Part of a small language model's weights: tied embeddings, 3689 steps.
Each number is 128 + 24 x the weight over its row's rms, rounded and kept within 0 to 255. Layers, rows and columns count from 0. The size above them is the row's rms in percent of the matrix's.

# layer 2 MLP up, 1024x256, rms 0.13, rows 269-281, columns 128-255
size [ 98 120 106 100  90 123 110 102  89  99  84  99  99]
[[ 87 157 117 109 171 126 129 137 114 125  89  69 134 148 122 142 136 126 190 136 131 161 120 108 114  92 133 160 147 101 127 144 101  86 155 114 140 136 118 139 103 116 114 109 130 153 164 122  98 143 106 103 131 112 126 143 108 119 141 146 136 105 107 127 139 158 116 127 141 163 154 123 130 158  78  93 141 109 128 100 146 156 100 115 150 153 141 104 159 171 144 159 134 146 109 152 148  91 151 109 134  97 144  96 102 148 139 130 133 121 170 140 155 106 119 139 122 109 156 139 132 120 151 105 141 128 160 128]
 [105 122 153 137 142 170 146 142 127 157  99 106 130  97 147 146 119 121  97 105 127 135 176 146  86 134  96  87 123 125 169 160 113 170 135 143 107 110 105 177 147 101 128 133 131 105 131 150 147 119  99 108 142 114  76 144 124 141 107 140 132 123  94 152 113 130 131 116  94 146 152 120  95 120 142  95 149 144 135 124 177 137 142 155 140 106 130 120 117 132  73 165 138 105 134 162 148 138 132 129 115 100 112  93 157 194  78 143 130 136 146 146 106 132  95 179 158  90 141 147 126 142 122 160 107 140 136  78]
 [131 155 130 160 118 132 157 158 127 136 147 141 135 178 120 101 145 122 114 137 161 145 176  99  94  78 113  98  94  93 131 150 159 147  64  87 133 107  92 127 156 142 141 167 131 124 122 126 102 129 187 127 123 109 137 120 170 119  84 112 137 134 138 146 118 106 177 127 180 118 113 157 111 135 123 110 108 127 140 156 163 126 117 128 105  95 144 127 138 129 136 125 132 148 113 134 124 116  89 149 161 121 178 143 131 142 129 123 129 165 156  97 170 133 168 111 170 124 124  88 106 151 165 132 143  93 125 167]
 [147  92 121  55 160 113 115 108 155 153 114 168 186  95  94 111 161  97 143 103  51 153 121 136 143  91 101 115 103 127 130 148 137 175  99 122 123 154 135 112 152 125 121 147 137 130 131 109 114 184 134 101 107 104 122 153 108 150 138 133 117  89 134 111 119 164  80 111  97 139  99 139 164 148 157 105 170 105  91 130 154 109 125 130 130 167 106 109 158 134 143 115 135 103 183 156 155 106 133  97  85 132 165 111 123 105 105 119 159 137 123 146  95 121 105 141 120 129 114 145 144  98 122 137 127 116 137  71]
 [135 125 117 133 126 147 119 142 113 148 177 172  85 139 104 131 154 127 128 175 104 105  97 168  97 140 178 149 123 151 120 154 167  93 156 143 129 106 108 145 115 145 147 133 108 157 123 159 108 102 125 142 115 120 133 106 172 171 101 125 176 128 146 173 176  81 101 134 105 115  86 130 150 151 158 187 160 157 124 120 138  81  93  88 169 182 109 128 129 130 149 100 129 159 122 141 129 115 118 135 132 130 120 106 125 119 126 121 125 126 135 113 132  92 124  67 105 146 118 130 108 149 101  70 117 100 131  99]
 [123 156 155 147 122 157 121 125 132  78 128 122 125 185 154 132 155 133 103 142 159 136  73 134 137 141 155 158 119  98 101  96 178 124 100 168 111 123 120 129 118 127 131 149 127 121 155 146 132 148 125 126 143  83  80  99 143 145 133 133 118 152 163 151 125 117 104 104 155 159 124 126 144 138  66 106 127 114 137  95 135 116 124 133 118 111  90  97 130 104 131 145 128 115 165 111 124 155 160  93 139 123  88  94 108 135 140 151  92 144 134  99 111 105 146 162 136 125 120 110 131 113 113 143 143 145  99 119]
 [107 117 114 122 123 123 128 134 117 101 126 147 147 112  88 112 107 130 140  99 126 118  73 107 129 147 144 130 169 105  95 106 183 151 125 128 144 152 139 143 149 130 132 144 149 124 168  69 106 149 138 110 164 103 109  87 121 104 127 132 149 120 120 113 116 131 148 100 100 118 115 124 122 137 102  74 113 109 172 161 148 129 144 149 102 126 126 123  99 128 105 166 145 135 170  56 112 122 127 153 177 110 129 105 112 108 135 122 132 151 137 101 120  86  94 142 104 145  91 163 136 104 112 177 145 166 156 125]
 [132 115 133 109 131 150 149  76 138 161 111 141 129 127  79 112 126 147 118 115 175 127 151 143 129 142 122 112 113 135 120 149 141 127 133 120 114 142 113 138 124  93 125 101 156 106 127 135 104 121 138 139 112 128 155 128  82 100 100 100 153 120 104 147 163 139 146 143 154 153 106 179 149 127 120 108 141 100  77 127 142 142 141 156 118 125  76 108 178 129 140 152 148 128 149 128 122 137 133 121 126 189  97 134 102 106 103 116 114 126 139  74 113 144 103 116 133 118 168 129  81 164 142 106 147 113 131 135]
 [173 126 152 129 119  79 140 187 115 111 109 120 146 108 108 145 130 104  93 117 193  88  91  98 159 170 156 112 159 112 141 127 139 148 148 119 143 161 166 133 104 167 121 132 135 121 143 101 174 149 139 136 105 130 142  98 143 109 105 164 133 120 127 100 137 162 104 151 107 145 140 140 105 128 113  93  94 122 168 114 159 102 143 176 116 116 153  99 114 146 146 133 103 133 109 115 106 128 132 119 159  89 173 162 126 135 121 111  92 176 105 149 130 106  99 156 108 144 147 103 127 124  84 149 163 139 119 157]
 [121 135 123 122 138 134 127  98 121 117 133 154 125 104 124 163 103 148 151 137 107 111 145 179 122 126 138 127 142 105  72 127 137 147 181 130 169 128 139 139 101 171 100 128 141 162 139 134  93 134 122 157 111 159 160 107 139 152 114 104 126 121 143 153 143  81 147  87 135 120 160 153 129 153 104 108 146 133  93 146 134  98 146 154 123 133  96 148 113 120 114 112 114 148 134 166  84  94 136 155 141 167  94 104  95 135 142 108 130 130 137 109 144  95 158 113 114  97 190 114 145 172  95 146 123 138 101  94]
 [163 167 148 144 134 140 111 113 127 132 146  99 135 108 145 185 132 118 167 172 132 121 164 109 107 109 105 139 134 121  96 133 108 100  77 122 129 110  94 110  93 122 107 125 120 125 134 143  84 159 160 129 121 102 129  88 153 150 111 132 142 125 140 146 164 146 131  95 132 119 144 129 104 143 135 104 158 133 126 123 145 103 119 118 194 197 133 116 113 141 130 176 115 177 165 144 104 179  87 112 103 137 139 160 121 135 113 101 123 166 110 125 151 110 121 163 119 148 136 120 117 113  96 113  71 168 122 123]
 [131 130  75 137 105 122  76 141  99 130 118 127 114 119  83 193 164 137 112 106 102 162 124 151 106 179 151 132 144 102 117 151 131 112  97 109 132 149  87 173  87 141 126 166 113 150 147 143 123 119 127 111 158 162 109 176 110 117 107 104 152  94 105 125 153 122 149 108 143 149 122 122  83 133 132 137 138 131 168 108 182 148 141 166 109 138 119 127 123 141  86 131 119 115 125 116 108 149 124 155 103  80 103 163  81 125 142 152 158 113 105 113 140 101 147 137 145 117 158 132 145 107 142 108  98 171 172 105]
 [134 145  99 102 142 127 104 136 117 143 143 127 156 130 138 149 128 103 107 131 150 142  99 108 131 139 186 128 153 107 103 137 174 111  99 129 112 131 158 140 153 145 162 102 192 147 179 140 122 160 125  89 128  70  94 130 103  93 116 120 157 110 129 152 127 102 120 146 128 135 126  87  82 174 141 131 103 106 115 146 180 147 130 155 148  66 132 142 176 114 155 122 119  53 133  85 117 143  90 156 139 102  98  99 128 157 132 127 142 123 134  98 122 103 105  72 125 162 151 157 141 125 133 144 124 141 156 118]]
# layer 2 MLP down (transposed), 1024x256, rms 0.078, rows 269-280, columns 128-255
size [ 92 124 104 102 106 120 101  75  99 123  85  89]
[[ 99 122  86 133 147 138 115 127 123 112 111 104 148 130 103 186 111 190 135 127 115 120 108 107 164 126 103 154  95 135 130 130 109 105 114 109 142 153  64 112 102 168 123 122 128 174 165 165 152 150 122 129 117 156 121 114 138 134  58 102 128 113 109 103 129 116  91 113 148 125 167 148 115 107 107 131 107  93 116 120 161 154 155  95 173  97 125 108 135 143 126 160 103 130 118 150  91 185 142 152 125 128 114 106 148  81 134  82 149 108 152 106 152 138 162  67 165 156 151 126 145 140 123 132 148 124 180 157]
 [112  78 143  97 166 177 136 149 110 144 144 137 135 128 132 129 113 140 123  57 103 162 160 155 124 134 152 139 109 123 170  93 123 144 119  88 123  69 109 134 128 141 108 109 144 115 155 135 165 103 158 127 121 137 124  94 123 118 105 129 203 166 130 127 109 115 129 150 127 149 130 105 107  91 110 134 136 105 159 124  82 161 128 159 142 107  91 115 149 147 139 131 126 119 106 153 126 159 113  98 122  88  83 109 128 107  76 140 147 137 149 121  90 154 160 171 145 121 106 114 112 139 100 134  92 130  80 182]
 [ 81 137 195 128 130  78 128 158 168 133 201 104 137  97 115 127 131  96  76 136 116 104 107 123 139 136 157 105 148 128 101 146 123 141 109 128 118 158 174 100  80 170  85 144 150 104 136  84 114 156  86 128 150 166 126  97 164 161 151 134 117 154 109 120 118 122 122 128 106  97 131 121  99 127 119 111  89 129 147 152 123 130 147  80 108 157 147 124 123 170 125 139 116 137 104 119 129 125 124 103 148 124 107  92 125  94 133 180 114 157 119 129 107 134 113 160 145 121 131 127 128  87 137 138 118 154 115  91]
 [111 120 148  85 116 111 156 163 131 135 143 180 122 126 174 131  73 152 148 136  86 174 109 150 122 116 151 155 116 160 131 118 157 121 104  83 156 122 110  75  74  89 117 114 162 114  82 169 159 145 147 156 143 136 121 146 144 132 120 139 100 132 141 143 130 146 121 173 134 122 132 134 109 144 167 128 134 123 143 114 104 132 144 118 136  84 110 102 113 135 128 160 148 135 122 150 120 124 139 158 159  98  88 113 122 106 123 130 142 108 154 187 114 101 133 139 121 129 149 124  90 140 127 150 145 139 125 101]
 [ 92 131 127 138  93  56 118 122 147 135 114 157 125 129 176 130 114  83 142 117  98  82 104  97 123 138 159 134 147 100 106  96 128 136 107 106 128 121 154 143 106 131 123 136 133 140 140 107 149 102 110 135 116 160 119 188  97  88 152 167  66 138 146 114 137 132 163  97 158  55 112 111 160 153 133 107  77 143 126 142 111 149 110  89 130  85 152 135  93 124 122 115 125  74 125 123 101 139 108 113 127  92 158 130 130 144 184 110 148 141 132 121 133 126 134 111 121 104 140 163 118 176 147 112 143 135 146 156]
 [109 125 116 109 144  89  93 118 141 166 123 143 138 106 149 153 100 107 140 133 142 117 118 122 111 121 113 122 114 131 158 140 110  92 136 136 156 112 126 182 148  97 129 145  93 171 125 125 135 121 113 114 167 120 112 118 130 135 161 164 168 152 114 118 117  99 136 132 110 140 131 145 110 118 118 111 152 149 112 125 105 108 102 163 165 136 125 148 148  76 177 126 134 129 129  98 154 158 132 126  87  90  80 119 143 136  79 136 139  99 133 129 112 106 127  75 111 105  99 163 117  76 148 149 114 120 137 149]
 [ 89 170  89 121 184 140 131 151 120 121 159 148 144 124  98 120 114 113 167 135 111 158 112 131 133 148 106 102 148  92 143 148 152 153 129 121 117 149 128 115 130 187 136 103 142 145 140 135 168 140 147  99 116 128 115 131 105 133 136 141 119 147 144 129 125 137 132 105 128 131 109 138 112 112 117 124 127  81 131 127 136 156 102 108 124 129 135 134 125 111 111 124 159 168 123  97 125 101 142 117 107 149  83 107 114  82 130 152 103 158 138 156 123 140 126 100 118 145  98 154 113 114 103 125 127 167 182 124]
 [120 126 171 166  97 116  99 143 137 147 121 132 169 144 169 103 114 113  99 117  89 127 110 118 114  55 152 108 143 132  89 132 105 148 127 143  94  79 104 107 101 144 110 115 181 136  95 152  86 139 111 100 141 125 153 166 177 141 151 125 126  93 116 157  90 112 134 153 146 123 152 120 137 109 130  80 137 126 112 122 130 162  95 128 134  97 144 132 115 149 124 153 133 121 123 151 156 157 128 121 141  70 142 109 134 104 127 161 112 142 104 154 169  96 123 144 117 164 119  83 103 134 103 102 133 117 148  63]
 [145 152 154 121 145 161 118 148 135 111 152 147 138 121 151  83 170 113 121 162 136 145 132  68 111 149 154  95 160 131 101  90 144 126 124 152 135 111  97 109 141 113 124 136 102  75  85 119 134 151  94 113 147 100 110 137 165 114 126 103 141 156  96 138 112  88 139 138 137 129 155 136  63 159  87 129 130 168  83 140 105 159  78 115 134 152 134 115 132  91 143  89 167 133  96  92 133 123  81 117 143 105 124 132 141 110 142 141 129 113 117 124 137 149 126  93  77  89 141 124 141 158 116 122  94 156  79 108]
 [127 120 101  84 163 147 111 134 137 140 142 134 122 122 158 119 140 140 129 125 139  94 169 131 164 115 153  84 132 102 105 126 141 147 144  93 139 209 123 121  95  90 116 122  97 118  92 118 121 123 124  98 130 144 141 164  77 152 124 104 118 125 152 178 134 105  90 128  84 113 109 142 145 106 160 113 133 154 125 117 157 119 100  96 129 120 116 171 164 140 127  91 102 117 117 134 111 101 147 177 130 154  75 137  86 107 154 124 132  93 128 115 162 146 160 134  95 104 126  98 181 144 156 147 145 129 100 109]
 [142 124 127 133 103  86  87  58 105 138  99  99 100 136  82 101 130 162 138 118  70 138  99 114  99 104 125  96  93 111 105 103 166 115 126 125 103 144 139 142 119 126 110 124 119 180 153 133 116 111 103 107 130 105  98 131 106 117 147 127 161 105 113 146 123 159 151 114 180 102 157 137 128 158 138 153 141 132 111 127 110 176 128 132  94  96 102 148 125 117 142  66 102  91 107 103  93 107  95 153  89 112 102 126 112 124 110 123 152 118 119 115  98 103 158  85 104 136  78 141 144 104 135 107 131 153 133 115]
 [101 153 135 159  82 131  89 119 150 136 107 160  99 106 147 114 120 174 120 136  86 169 151 123 127 137  91  99 118 125 113 133 115 105 137 127 135 147 123 101  94 127 100  91 145 181 119 132  93 133 134 127 146 146 158 160 113 165 103  99 106 156 143 149 135 171 163 112 154 155 130 112 111 152 123 135 125 143 127 167 121 151 143 171 134 105 127 146 186  82 105 163 152 131 107  92 104  80 110 121  77  95 135 102 129 165 114 124 148 135 154 135 124 155 165 110 131  71 127 126 116  92 134 139 137 142 119 160]]